Each number is 200 + 30 x the weight over its row's rms, rounded and kept within 0 to 999. Layers, rows and columns count from 0. The size before them is the row's rms in percent of the matrix's.

# layer 7 MLP down (transposed), 256x64, rms 0.227, rows 125-231, columns 32-63
101,233,159,189,173,231,175,215,206,180,214,178,166,208,238,199,228,188,221,113,265,130,203,181,215,180,225,170,170,247,227,180,161
099,237,123,188,178,177,155,223,195,208,185,210,176,210,230,194,214,220,160,190,238,199,201,223,208,129,192,212,224,190,240,229,215
086,171,176,174,229,225,185,182,194,222,230,218,264,210,209,182,166,194,194,204,254,181,222,254,242,200,222,235,240,199,188,163,179
088,135,197,247,239,207,215,229,197,218,194,252,192,226,210,208,221,185,176,221,209,220,201,201,243,199,258,170,199,205,192,166,252
092,236,207,145,196,219,183,145,185,234,196,191,240,179,180,188,174,215,213,199,255,212,235,176,240,203,168,172,223,197,206,146,177
111,191,187,210,259,188,189,187,175,189,199,236,244,206,213,188,230,219,253,193,225,153,197,204,187,263,164,154,212,176,181,219,203
111,160,213,205,209,197,203,162,187,198,185,223,170,180,186,182,235,163,177,156,228,219,224,193,208,212,185,137,241,217,229,162,219
097,176,187,203,236,245,215,216,187,237,158,244,193,207,189,165,167,170,207,160,194,228,172,134,242,173,263,203,231,245,223,198,198
110,187,226,220,142,171,240,196,169,215,251,202,189,185,236,200,139,200,170,232,204,174,217,183,201,195,237,217,241,201,186,231,205
107,253,233,198,232,222,175,218,229,192,155,171,112,213,214,192,192,114,232,172,218,150,170,205,170,203,183,164,161,237,207,217,165
108,224,171,202,227,186,178,194,139,185,230,231,239,195,161,216,204,223,241,278,250,169,238,222,200,218,184,206,192,263,198,189,184
107,217,168,208,251,204,200,136,157,189,164,188,199,186,189,227,188,284,228,235,167,232,173,229,206,211,213,226,191,159,224,186,187
107,188,218,151,227,213,153,187,207,205,199,209,192,262,232,157,211,173,167,217,186,262,209,226,189,211,220,199,191,221,158,221,254
093,248,215,179,173,209,200,228,205,166,194,168,258,190,235,219,237,192,248,185,219,179,202,207,170,206,213,136,241,131,225,189,205
101,224,202,231,201,180,233,280,237,253,192,185,171,195,267,168,213,195,137,225,170,222,154,182,167,236,171,164,164,216,231,182,207
118,216,210,222,190,230,230,214,160,205,198,245,224,185,249,179,120,235,222,206,211,252,201,161,198,179,176,200,222,245,189,160,162
098,190,186,147,225,172,151,142,253,200,183,205,199,240,231,209,160,165,177,241,191,193,226,215,166,193,229,224,228,206,196,223,189
088,222,185,199,111,191,197,189,227,183,183,197,228,180,224,238,166,205,211,241,145,249,181,218,207,188,144,208,201,207,168,160,193
107,145,184,173,254,212,156,219,204,196,181,205,229,123,168,222,219,150,242,226,189,178,253,197,208,218,193,237,205,217,156,212,170
100,158,211,169,178,212,228,205,197,222,186,205,185,176,196,202,177,182,207,191,157,187,220,258,209,237,219,224,193,174,293,204,175
111,185,145,196,190,170,199,172,207,154,203,207,179,152,128,154,159,233,205,170,202,173,203,196,224,218,229,173,242,238,156,185,184
089,179,205,201,189,206,210,179,217,170,169,157,215,185,206,232,184,231,196,208,178,222,176,229,173,242,184,187,160,200,194,239,210
099,192,236,208,225,195,166,209,202,196,167,157,216,180,195,215,219,110,202,154,191,186,185,188,191,233,235,199,169,161,213,176,220
093,201,221,243,144,215,146,194,216,207,235,178,252,172,210,230,204,231,163,141,196,214,142,194,178,145,223,157,175,183,240,255,217
112,222,269,180,197,217,239,189,152,150,146,200,193,202,218,218,177,237,194,223,217,141,152,149,169,178,193,195,217,185,186,174,190
093,226,221,185,206,224,169,208,186,259,190,185,251,238,223,218,241,168,221,203,215,148,221,209,171,173,183,196,210,204,220,181,199
112,230,212,196,224,221,214,202,208,196,161,168,211,183,132,157,171,236,172,184,240,242,220,231,179,226,164,227,237,233,193,199,158
098,195,215,201,209,180,142,193,237,173,263,166,187,182,139,213,212,156,179,199,199,211,198,179,218,232,201,235,267,200,213,236,200
099,233,197,212,216,193,162,225,191,140,191,190,250,176,212,185,239,215,151,193,212,196,153,161,195,207,193,245,167,176,233,216,172
097,237,212,128,154,235,178,224,227,180,195,216,212,267,169,163,186,180,197,164,220,183,215,204,236,271,211,181,165,209,232,174,194
125,204,228,189,192,164,217,220,188,156,194,200,185,164,176,182,218,236,167,189,214,210,171,168,176,205,153,225,184,167,214,190,244
119,179,243,153,250,220,199,177,186,197,266,225,237,250,211,210,248,180,144,195,254,222,265,210,202,196,143,160,199,223,159,222,191
110,224,182,187,184,219,189,201,226,260,191,208,201,251,249,224,142,220,159,193,172,152,226,268,183,233,222,229,242,224,181,200,245
101,154,163,229,149,192,225,194,178,175,178,177,250,201,182,163,236,249,164,256,183,240,190,173,168,207,235,214,151,249,180,198,204
122,151,159,239,208,173,227,157,190,247,123,220,178,306,232,195,221,215,185,194,175,172,191,200,214,240,204,137,193,177,206,211,238
097,168,238,151,193,179,213,153,184,177,163,174,205,224,219,160,138,192,125,203,248,219,165,187,214,138,207,186,210,141,207,257,197
094,192,178,209,198,158,164,195,220,200,162,188,255,158,201,183,194,176,163,132,176,226,147,173,210,231,207,193,145,190,250,216,217
105,190,260,224,230,202,197,184,151,150,156,203,211,144,221,246,227,178,196,240,239,237,122,201,171,211,200,177,197,159,206,203,198
124,232,234,148,217,151,261,209,223,154,152,179,189,179,208,240,193,182,157,247,188,235,232,160,183,216,186,196,151,187,204,200,191
099,163,254,237,153,180,199,136,171,225,211,178,183,225,202,252,208,164,187,172,247,211,154,214,216,273,224,234,199,210,191,159,219
094,176,220,207,169,161,203,207,188,236,169,148,260,215,229,190,220,132,221,198,248,235,205,209,183,173,225,250,182,233,258,204,234
088,158,146,211,216,184,219,259,130,223,186,238,134,252,199,197,192,185,229,206,215,173,197,158,228,181,201,209,192,176,227,207,226
102,183,235,212,169,208,197,218,203,251,231,218,121,183,166,192,150,235,185,217,198,224,185,226,138,183,249,228,218,247,216,232,195
104,160,177,204,225,217,184,196,173,197,261,231,217,219,205,236,136,210,176,182,185,180,198,232,199,195,223,256,178,264,151,147,227
098,199,209,177,190,214,210,279,160,168,202,261,223,169,186,210,172,155,185,225,168,169,169,125,213,220,204,195,199,219,186,245,181
106,206,230,181,181,179,172,185,229,175,180,161,213,255,182,175,210,204,194,192,152,189,169,202,191,219,232,194,197,189,239,151,129
086,211,181,160,196,187,207,197,276,220,227,193,206,182,218,230,155,237,271,255,167,189,212,175,215,199,246,237,184,187,221,192,164
104,141,258,222,200,217,184,238,180,203,224,182,257,156,211,212,170,190,199,235,165,161,187,181,179,197,162,181,146,219,204,188,168
110,240,189,190,185,200,240,193,204,191,232,246,245,197,198,142,206,215,212,171,203,159,229,241,209,217,240,179,175,224,186,234,227
082,217,215,236,190,226,207,183,240,193,193,217,232,184,198,218,215,220,206,198,186,253,201,218,119,188,195,217,151,213,211,240,248
107,141,168,199,247,197,247,265,223,167,195,166,209,196,151,249,190,168,207,192,182,213,202,212,221,150,190,227,189,171,186,175,213
092,252,244,225,217,185,267,145,231,224,185,193,227,258,215,176,228,162,178,190,154,196,198,210,117,182,219,238,160,161,194,168,223
101,184,218,194,230,176,246,264,189,180,212,201,204,213,177,164,240,181,261,195,254,190,217,206,140,181,206,173,241,166,194,243,152
098,190,197,166,217,163,187,161,176,185,223,204,194,203,180,263,238,195,211,176,182,179,283,209,219,188,164,143,210,211,209,186,240
104,220,168,150,222,215,231,212,245,212,195,145,195,201,223,230,210,229,237,205,204,211,201,196,203,195,244,185,176,201,207,134,196
088,203,219,211,220,231,126,197,222,207,181,211,229,175,213,187,195,165,159,191,189,227,224,281,236,253,240,170,209,203,266,214,213
092,203,248,174,164,232,143,157,226,213,190,250,199,202,213,215,188,246,190,258,206,233,178,206,186,207,250,191,236,191,174,201,247
097,219,179,230,203,199,200,222,228,195,173,242,223,216,224,188,185,124,178,189,235,200,263,215,216,156,182,192,214,236,162,213,236
093,233,206,176,204,213,234,174,228,202,231,141,273,204,180,182,312,169,229,223,180,179,202,196,234,190,172,236,200,218,224,226,211
102,173,239,195,173,184,187,211,219,248,205,190,220,182,198,174,193,193,219,168,158,158,235,271,187,173,239,235,197,200,219,157,155
081,190,167,222,217,223,194,220,194,230,184,193,212,157,258,257,201,168,237,189,188,175,234,185,182,163,225,144,167,202,296,178,188
092,265,194,197,177,208,220,207,172,168,205,139,224,186,159,217,233,175,244,153,207,198,265,156,203,269,249,189,198,184,207,192,198
090,178,173,245,135,152,171,246,175,199,137,153,196,132,147,197,235,197,207,161,182,216,246,189,212,174,238,193,159,209,234,182,175
104,151,197,201,176,160,206,156,160,206,224,189,255,224,205,195,201,144,185,243,187,225,241,175,238,227,166,167,207,192,179,219,232
092,165,227,219,233,200,162,189,214,211,190,190,243,221,206,144,237,134,216,172,250,211,167,173,218,160,252,166,177,221,194,236,170
098,229,204,163,198,136,208,197,243,229,211,179,164,171,200,160,245,237,186,225,189,213,234,184,232,227,242,196,181,153,221,216,201
104,149,193,197,197,165,184,192,194,204,222,232,235,216,236,240,240,168,164,233,216,169,205,178,186,192,166,203,280,180,223,172,186
097,183,189,253,218,198,211,198,202,192,176,225,146,234,173,170,160,191,174,169,240,202,183,240,222,145,178,192,190,144,200,155,225
104,228,162,231,219,238,272,152,170,258,219,259,224,172,192,196,207,162,181,177,254,199,231,191,176,199,189,235,167,193,200,218,234
110,170,205,228,173,172,216,243,161,255,192,181,206,218,240,192,190,149,190,229,212,143,214,238,244,173,234,202,204,246,186,221,200
098,159,148,185,216,199,227,209,169,196,175,209,182,213,182,183,119,178,230,212,172,214,236,202,193,227,192,200,239,245,190,181,175
113,274,246,178,187,174,145,228,248,216,166,208,198,170,188,218,250,257,210,153,203,227,204,195,213,224,177,188,220,216,214,233,185
093,182,225,179,230,215,134,270,213,220,212,176,233,165,186,177,175,188,206,183,179,156,241,220,175,152,241,188,187,177,232,200,190
094,173,179,221,222,206,206,215,160,175,207,226,174,208,218,295,211,205,197,200,238,240,220,182,222,242,218,194,232,204,224,177,204
093,217,173,199,152,206,266,217,206,204,185,194,163,233,220,177,202,141,222,151,179,212,209,142,207,189,235,242,198,178,249,169,246
034,203,164,121,206,165,204,190,229,202,221,155,178,205,155,212,181,187,169,215,188,211,212,213,228,252,169,154,212,136,230,229,188
101,252,205,160,209,170,129,171,179,212,215,199,149,215,198,211,203,237,202,182,201,150,148,172,236,216,202,221,205,192,226,215,184
117,200,172,149,212,127,237,194,216,174,143,202,202,212,232,196,196,183,232,291,257,162,211,170,170,192,216,222,186,184,217,203,190
099,185,225,257,138,148,154,201,196,188,128,194,189,221,169,159,170,191,227,176,199,216,176,217,209,204,198,155,206,231,178,203,190
098,211,235,179,211,179,180,170,202,206,181,251,253,225,200,180,195,140,189,241,178,231,212,166,177,216,227,139,219,210,220,223,182
093,159,225,188,187,230,190,221,191,221,190,262,222,190,255,179,216,199,145,231,164,172,228,231,147,141,163,227,241,230,238,167,228
092,219,198,208,208,227,232,210,190,182,165,188,237,211,229,213,203,197,175,233,177,275,170,152,201,215,130,192,255,180,205,201,251
105,206,223,213,227,182,247,267,218,209,213,199,157,219,207,159,214,200,229,181,192,211,139,193,180,161,197,178,154,211,188,204,243
104,222,151,192,200,198,176,236,173,163,215,157,201,158,179,251,213,239,145,196,220,199,203,135,206,203,209,200,209,197,232,247,184
111,277,172,235,242,193,149,163,216,222,155,239,169,250,161,200,182,195,189,194,182,189,173,239,190,215,224,181,211,180,228,261,207
100,228,245,195,217,179,215,216,212,243,185,238,181,181,228,217,235,233,224,199,182,189,198,194,173,230,156,205,141,177,227,210,170
094,156,190,196,153,246,217,203,190,238,165,253,239,217,239,210,231,168,184,211,168,164,155,189,231,218,217,245,250,230,191,236,155
102,131,179,136,227,192,194,192,203,219,196,163,215,227,151,208,215,175,187,194,200,212,241,205,198,216,278,211,238,153,157,144,170
103,192,176,188,230,251,182,204,211,199,230,145,247,241,161,239,222,161,174,177,231,142,196,198,177,199,174,240,201,305,221,225,167
106,190,176,244,167,204,202,211,238,207,195,183,191,181,211,182,228,200,199,183,249,260,197,239,208,198,220,255,242,212,205,183,268
095,152,171,183,210,224,195,168,253,205,168,254,210,171,236,210,179,182,179,184,256,229,179,179,167,201,224,189,214,205,170,222,177
085,158,232,203,155,185,214,216,250,195,215,212,229,248,242,215,187,236,234,200,235,210,148,197,138,164,241,217,219,210,299,187,197
105,203,202,216,239,239,263,199,246,216,154,198,198,153,167,183,219,245,221,260,215,175,176,214,223,199,258,242,228,224,209,195,194
119,217,181,104,221,228,181,199,216,207,157,201,189,221,173,171,180,216,226,242,210,144,196,174,160,240,186,218,207,192,222,182,194
098,187,181,222,201,229,175,196,254,257,229,214,251,219,181,199,252,106,188,146,179,216,225,215,164,181,197,193,239,140,218,188,168
095,179,160,261,246,219,219,164,176,199,186,200,164,180,207,209,224,191,232,222,264,193,182,204,201,195,193,164,183,199,279,201,170
105,212,191,191,235,168,235,218,208,224,163,167,147,193,219,169,156,149,229,225,222,249,224,204,166,173,208,204,206,186,170,192,140
102,229,178,176,209,186,147,210,219,189,156,201,173,210,174,249,224,192,245,168,223,215,224,212,152,228,220,192,233,192,169,152,241
101,173,216,207,191,242,148,210,236,193,174,218,173,170,248,222,213,212,167,196,215,221,203,206,214,218,138,256,210,200,179,208,259
094,201,219,154,203,227,223,143,163,122,172,139,225,190,249,178,259,198,177,187,206,197,204,176,202,220,218,199,148,167,170,226,241
109,238,169,144,240,225,159,154,187,226,184,182,178,242,200,212,200,216,194,208,182,139,205,245,249,220,217,198,210,160,226,237,238
099,237,179,260,182,211,203,254,178,192,225,217,185,218,195,236,177,137,209,180,217,196,177,214,186,174,132,199,233,187,211,189,156
100,209,230,227,193,194,201,205,173,179,219,171,163,250,210,208,243,229,235,247,138,201,190,175,173,210,209,201,200,179,207,174,237
095,169,255,148,228,185,179,235,182,189,200,200,267,214,181,194,178,206,202,217,215,194,218,196,201,205,239,249,172,186,223,188,145
082,186,223,209,175,164,177,218,209,182,212,213,233,212,164,192,206,196,188,202,248,182,232,198,197,188,195,202,180,146,198,240,175
101,189,227,179,249,248,197,250,123,264,185,187,215,190,203,208,241,205,204,179,177,218,216,209,185,189,195,219,148,194,204,124,217
091,177,156,208,217,212,223,234,249,193,202,236,277,205,202,182,256,209,216,224,203,204,190,160,176,196,198,206,267,211,215,172,171
# layer 7 MLP up, 256x64, rms 0.236, rows 126-232, columns 32-63
098,218,162,206,182,231,199,211,227,219,194,147,214,201,197,243,141,248,146,240,170,215,235,225,186,189,204,194,171,233,130,199,147
084,198,240,155,198,194,135,199,179,168,232,213,150,212,163,204,175,214,204,234,232,209,192,118,190,163,200,217,183,203,220,261,191
089,271,219,181,158,216,192,170,244,195,226,177,153,160,175,225,200,226,226,256,150,213,244,190,247,182,192,228,203,258,216,241,148
091,217,169,186,195,200,168,159,212,165,197,177,175,154,167,118,195,177,168,205,216,262,198,151,273,199,189,240,218,184,172,154,242
109,228,191,215,175,236,184,191,192,127,230,230,155,242,195,140,244,215,162,207,204,242,178,149,201,208,205,168,181,196,177,190,196
108,158,180,210,177,258,166,195,158,218,242,245,187,189,171,216,234,207,190,219,204,238,243,187,225,201,178,216,176,161,147,239,158
094,220,163,233,163,234,190,196,227,190,170,239,199,187,204,177,222,212,179,212,167,222,168,189,163,141,170,189,188,172,96,230,216
115,230,233,170,203,173,227,232,176,134,192,230,144,162,209,229,148,204,205,195,161,289,161,197,234,128,160,201,187,194,194,238,204
102,192,171,163,247,223,229,175,131,154,237,192,210,199,177,166,160,229,240,247,166,219,191,209,205,179,210,196,201,210,169,205,221
103,160,191,195,151,172,202,150,133,189,217,205,160,176,214,186,220,195,208,232,245,194,195,173,199,187,171,237,196,228,238,277,225
096,235,208,241,195,219,200,165,190,147,159,154,187,184,195,191,182,210,144,178,167,214,274,173,186,271,208,201,168,175,218,187,154
104,194,207,165,191,162,186,151,234,202,197,247,190,204,172,180,180,186,163,183,178,228,224,177,185,221,220,206,217,222,154,197,193
086,213,190,175,198,176,222,146,197,175,231,207,226,173,198,145,198,193,221,161,246,226,170,211,205,193,179,195,217,244,98,200,211
098,253,172,199,235,226,166,176,189,177,255,152,220,187,224,248,211,257,202,219,225,237,192,191,243,229,205,231,237,228,151,155,201
115,168,190,183,191,200,187,161,248,186,216,208,172,144,186,211,229,226,263,229,182,223,202,193,263,212,175,207,201,186,202,278,138
102,180,198,229,154,228,166,227,151,223,220,161,226,176,223,197,210,219,182,195,202,210,201,168,198,225,193,248,184,177,166,251,207
088,210,186,228,233,210,202,203,165,175,230,197,231,193,206,206,247,261,200,176,201,197,231,161,167,202,226,234,192,232,190,246,211
105,248,229,224,261,193,194,229,195,154,227,170,177,219,185,132,190,231,248,221,186,228,234,213,240,196,205,246,214,182,207,216,164
123,201,245,197,220,234,192,167,160,232,194,239,243,198,205,197,179,193,243,211,137,216,255,152,212,199,221,238,183,229,229,175,219
099,201,208,225,213,207,204,169,197,172,212,250,185,213,185,205,195,184,231,267,251,184,203,121,220,147,156,228,190,209,216,239,211
093,187,164,235,216,262,193,194,171,226,199,215,201,224,217,216,200,158,249,209,154,178,248,172,199,187,165,205,193,198,190,256,179
102,215,177,219,152,180,215,185,203,144,236,209,168,211,231,177,186,214,188,217,247,226,201,263,232,192,168,221,221,229,206,178,176
089,156,177,199,222,207,223,211,170,202,258,194,155,227,175,199,188,250,221,197,199,204,237,170,241,165,212,227,210,257,184,132,236
108,268,214,221,206,246,127,205,240,150,214,200,197,210,180,200,140,228,244,234,189,242,202,167,240,213,213,271,164,181,194,237,179
093,187,204,221,191,212,176,161,187,165,187,152,217,233,275,220,176,203,189,149,167,194,208,202,162,242,111,206,216,244,194,212,203
111,225,145,172,152,167,207,215,221,214,186,207,163,176,186,211,221,221,210,183,253,217,183,195,218,245,149,242,122,177,176,207,210
101,192,173,224,215,219,178,191,147,243,169,244,189,161,219,178,198,220,199,211,190,184,171,200,191,220,181,220,196,266,157,234,182
097,254,194,227,197,220,213,171,168,184,176,160,161,231,182,164,180,180,169,210,167,189,195,145,187,178,213,195,158,215,209,221,158
095,159,202,198,238,191,221,172,203,195,184,204,186,167,245,208,141,222,243,209,231,186,220,157,237,234,204,260,193,202,166,252,145
111,221,201,206,186,209,205,215,163,129,193,171,211,181,263,175,150,210,180,244,216,256,182,192,212,233,224,217,160,161,181,159,150
129,173,205,238,214,251,214,148,211,169,217,206,220,152,183,177,208,203,181,242,219,222,269,162,229,225,185,191,192,218,193,181,157
113,203,217,160,217,261,211,241,241,191,209,201,202,187,177,205,213,201,224,241,161,188,210,220,214,159,129,190,168,193,170,200,194
105,176,221,226,195,191,206,208,204,157,234,202,193,212,285,198,148,204,203,255,213,210,174,184,204,209,162,219,219,165,201,226,230
105,212,210,246,221,193,202,231,200,198,198,153,200,218,201,176,212,196,232,171,205,202,216,231,168,203,180,192,194,178,183,241,168
092,200,178,220,175,252,255,149,215,163,179,164,219,167,274,150,158,188,236,187,195,201,182,173,229,190,211,193,146,202,205,248,141
100,192,240,258,254,252,196,163,248,236,200,221,202,146,255,183,191,231,205,196,129,204,187,201,214,218,173,183,198,188,205,230,203
104,194,162,217,235,204,201,129,194,197,283,200,160,204,228,168,192,177,181,157,169,170,217,214,181,194,184,195,167,190,199,178,216
141,190,223,214,210,218,182,202,212,210,203,202,156,198,198,120,173,231,252,234,220,210,181,164,249,177,204,211,189,219,197,199,172
106,217,190,205,244,260,156,172,172,206,242,167,179,187,225,204,199,194,259,173,161,186,187,223,258,206,140,228,167,169,196,166,197
095,211,247,217,200,189,251,144,253,154,210,201,167,164,171,195,198,183,200,187,182,207,209,146,171,134,165,276,181,216,212,229,198
084,263,161,188,190,196,177,222,190,223,186,186,203,114,236,200,192,232,246,175,190,184,210,199,152,189,160,160,165,211,167,195,178
094,229,189,236,221,177,206,257,210,206,249,180,141,178,202,175,203,251,278,210,171,199,180,187,135,179,215,197,198,219,200,156,201
100,247,201,195,165,232,210,240,191,138,218,217,147,170,170,230,200,230,195,199,171,243,169,229,178,118,151,202,188,157,184,164,220
098,226,182,168,189,210,182,244,211,156,223,214,218,128,211,200,139,219,162,181,208,242,150,230,201,189,215,209,216,257,201,206,184
116,230,198,163,246,196,179,159,212,202,196,195,198,213,217,148,225,210,237,246,132,255,144,201,249,234,194,233,188,188,171,203,137
086,163,181,238,197,219,202,168,227,85,211,189,254,195,245,218,166,214,178,168,223,228,193,173,184,220,195,210,189,229,177,188,176
107,203,170,216,211,160,195,143,211,188,188,232,155,164,185,186,214,260,139,264,139,193,248,143,271,205,189,196,218,162,210,199,175
109,186,184,174,232,183,208,181,213,200,238,262,184,200,184,137,212,236,179,152,179,240,222,181,206,223,89,204,162,207,202,214,194
081,208,191,225,180,164,181,193,188,151,185,214,199,211,228,132,127,212,227,236,171,202,215,201,178,218,233,199,175,171,182,196,184
105,215,255,182,209,197,197,235,163,187,253,215,161,181,181,168,192,212,169,155,150,228,194,146,243,190,200,233,210,246,182,218,124
087,246,244,200,197,204,184,190,201,181,165,256,185,209,266,176,188,234,229,229,178,259,252,227,275,190,206,186,148,235,201,197,151
103,189,203,206,130,222,201,227,201,198,189,201,215,173,229,172,180,219,246,183,209,172,207,187,174,186,172,177,209,229,179,210,137
099,237,222,193,171,184,140,198,237,147,207,161,175,164,202,240,201,210,262,259,150,192,172,186,171,174,176,180,185,211,164,174,241
100,195,269,217,196,183,174,209,154,197,176,244,178,200,198,209,185,181,245,264,173,200,180,177,186,219,190,196,141,220,207,203,189
088,198,253,206,197,193,171,142,202,197,243,223,147,171,247,142,215,184,212,164,176,209,153,185,225,237,232,211,155,247,219,247,191
089,209,257,207,184,240,198,216,207,210,215,147,230,148,235,204,213,199,222,201,170,166,234,198,173,219,174,187,191,237,188,204,198
096,186,255,196,179,257,248,204,197,204,225,147,200,141,225,169,208,182,211,185,169,258,177,206,201,173,172,161,183,165,194,198,187
097,195,257,180,173,180,193,148,176,201,191,171,218,147,276,186,198,173,190,177,206,165,157,193,194,194,141,252,196,204,214,219,210
105,182,192,193,195,176,173,177,186,188,228,211,204,146,250,182,179,230,202,260,185,251,159,225,229,121,162,230,203,150,201,197,225
079,169,182,239,178,158,196,182,157,118,173,237,199,184,170,183,219,207,171,211,206,205,240,194,190,187,219,187,160,215,163,164,165
092,171,201,177,199,155,196,177,217,220,248,189,213,172,180,186,191,180,225,243,199,212,256,229,225,102,175,227,193,231,193,215,187
093,209,152,260,227,187,178,198,183,209,243,193,201,171,184,190,181,259,232,208,193,182,207,177,232,205,204,182,203,195,202,140,189
101,228,129,182,219,221,219,162,112,199,209,246,123,203,209,185,244,195,197,207,189,214,222,229,247,166,170,227,212,211,225,222,201
091,195,168,219,160,164,195,200,159,174,263,246,167,199,209,215,180,162,194,279,187,207,209,156,185,212,179,217,164,174,230,234,204
098,185,177,178,263,180,134,109,185,179,226,238,182,204,176,225,177,191,202,179,232,221,177,150,185,197,135,229,235,172,188,214,149
114,205,180,199,188,193,228,133,189,214,248,217,184,160,278,208,244,180,221,255,168,227,221,173,199,150,164,266,209,237,197,234,204
098,168,217,244,162,171,180,151,156,216,219,203,185,199,270,219,163,201,182,197,171,248,237,223,234,248,207,211,157,258,210,234,220
102,197,239,222,195,198,157,206,194,184,244,221,150,229,208,198,170,185,231,275,181,240,151,201,205,129,140,185,183,205,225,220,170
113,197,241,211,231,182,228,173,219,170,250,214,161,208,194,201,217,199,239,219,177,202,232,162,232,176,190,227,183,234,228,195,114
102,214,229,199,213,208,134,189,175,208,188,176,196,186,208,180,226,176,235,217,190,273,204,190,239,218,216,209,167,244,200,225,175
107,221,203,241,203,198,186,214,168,152,155,214,210,194,246,165,196,194,198,195,186,189,236,186,199,155,195,200,156,196,188,127,158
093,218,245,173,216,210,148,213,230,191,204,187,214,177,161,193,185,219,180,228,191,286,184,195,255,204,168,265,200,178,198,236,157
101,167,255,180,232,218,223,208,184,175,281,206,172,173,155,209,178,189,205,218,176,196,199,240,223,226,142,249,160,205,182,213,215
091,233,171,254,257,215,173,203,216,167,197,194,239,172,217,222,196,223,192,175,148,184,236,221,230,198,229,221,219,216,172,147,224
042,180,185,230,192,209,185,135,142,168,207,194,177,174,240,141,189,214,189,209,191,233,206,155,181,164,148,238,170,237,164,197,221
106,216,175,190,139,238,194,166,201,168,196,207,177,132,268,193,202,264,238,220,198,261,224,212,182,192,207,199,234,204,154,188,197
117,239,225,212,229,266,191,204,260,170,205,200,116,182,192,178,167,247,216,235,219,209,182,217,236,204,183,209,189,195,193,213,141
114,186,189,231,190,223,136,176,167,212,192,192,172,178,264,166,198,204,218,258,213,199,237,207,212,191,173,215,219,252,148,195,201
099,210,235,206,161,214,159,207,197,228,214,225,228,203,252,174,162,178,180,175,138,220,212,207,168,212,226,235,206,239,190,256,223
091,235,197,234,205,193,196,228,236,165,166,172,200,195,197,164,171,199,158,208,191,196,221,176,180,220,171,213,167,186,181,206,134
092,221,213,223,250,240,163,180,198,232,214,189,124,209,217,196,211,167,169,165,162,185,190,185,192,161,199,194,181,226,210,225,212
101,183,253,210,191,161,168,124,172,214,184,153,195,150,232,179,177,214,193,241,202,217,199,188,224,200,183,267,177,189,209,226,214
102,184,222,195,191,215,181,185,184,198,220,200,210,145,197,96,195,210,237,236,230,244,218,204,252,234,182,239,163,154,179,179,158
108,233,239,234,229,200,195,175,209,202,204,145,217,200,159,187,196,202,197,256,184,203,247,212,198,165,214,196,184,224,176,270,176
099,215,223,218,183,184,229,246,180,193,274,193,213,149,165,184,188,229,266,226,190,201,218,242,212,186,235,216,164,201,205,230,211
096,206,183,234,212,198,248,242,145,176,205,182,217,192,222,134,173,260,233,212,165,202,248,179,216,203,192,211,140,192,187,167,164
109,214,245,223,204,220,226,183,203,219,192,196,189,164,175,201,200,210,224,206,170,201,250,173,244,204,199,204,156,189,180,203,191
099,225,209,240,126,201,155,207,226,145,223,161,188,210,185,180,237,207,183,203,212,194,222,207,190,189,167,200,151,253,185,237,156
098,235,220,227,204,229,207,216,220,147,243,153,237,163,210,179,220,247,174,205,188,250,179,210,251,164,162,170,202,198,130,250,173
093,219,175,233,262,188,243,240,219,213,239,208,162,184,213,202,197,185,221,240,189,229,194,174,174,163,187,230,210,273,199,156,232
082,171,195,231,240,224,160,200,167,193,253,205,186,245,214,186,234,239,175,215,238,182,169,213,159,184,212,198,231,177,186,208,191
105,219,253,210,211,219,192,208,115,219,216,178,180,183,157,185,207,198,180,198,166,214,183,215,175,249,183,250,151,179,163,181,192
115,219,229,180,260,233,145,191,214,196,203,212,173,203,198,182,137,203,159,229,220,192,176,180,237,170,203,189,205,173,155,196,166
093,185,199,162,228,216,211,211,103,161,215,210,186,191,232,199,196,218,206,175,238,218,167,187,222,241,181,230,242,275,157,237,210
092,243,230,189,143,214,186,221,152,190,206,211,141,184,245,213,223,199,208,183,124,197,243,146,143,174,166,188,171,191,237,195,182
109,240,205,238,221,166,142,166,183,175,165,166,155,167,210,179,179,197,190,203,207,236,180,194,228,223,193,219,190,235,186,243,169
092,250,174,178,189,212,108,237,199,145,208,217,183,187,203,175,203,177,210,174,189,221,220,126,160,210,203,198,163,199,158,187,218
097,258,191,172,217,183,149,209,219,157,177,180,226,116,182,196,230,228,207,168,238,244,200,155,265,228,206,231,199,201,200,196,163
095,187,213,180,210,225,262,168,260,197,194,199,146,183,224,196,176,226,264,222,239,185,157,191,251,183,210,254,205,169,171,234,194
102,213,254,222,195,167,162,143,159,174,233,186,176,172,230,155,136,149,167,174,212,223,270,154,232,230,205,218,179,218,205,218,144
097,208,212,203,237,192,221,203,173,204,284,202,197,213,182,165,223,215,210,177,193,207,164,200,255,176,168,182,143,247,175,256,154
104,191,218,187,275,166,195,164,199,169,178,179,163,181,176,184,173,201,193,212,194,248,170,197,201,216,155,241,147,234,222,225,173
098,208,258,197,237,201,177,211,217,114,173,179,174,167,188,184,187,226,251,241,182,212,201,203,225,200,179,230,178,207,211,196,185
075,194,208,202,235,288,224,221,193,208,242,107,242,148,216,189,187,205,246,215,191,149,170,225,204,170,162,140,170,206,179,191,197
098,181,186,265,220,204,168,183,153,162,176,171,183,158,199,205,216,207,273,206,179,242,211,192,241,145,149,218,202,202,228,249,242
094,188,147,227,232,189,197,180,179,236,266,166,236,209,224,173,212,256,200,236,214,265,236,169,176,200,171,208,170,214,183,224,109
096,234,187,224,177,201,167,146,189,154,246,209,231,210,173,194,237,253,203,199,164,201,197,191,223,185,189,208,133,259,189,188,218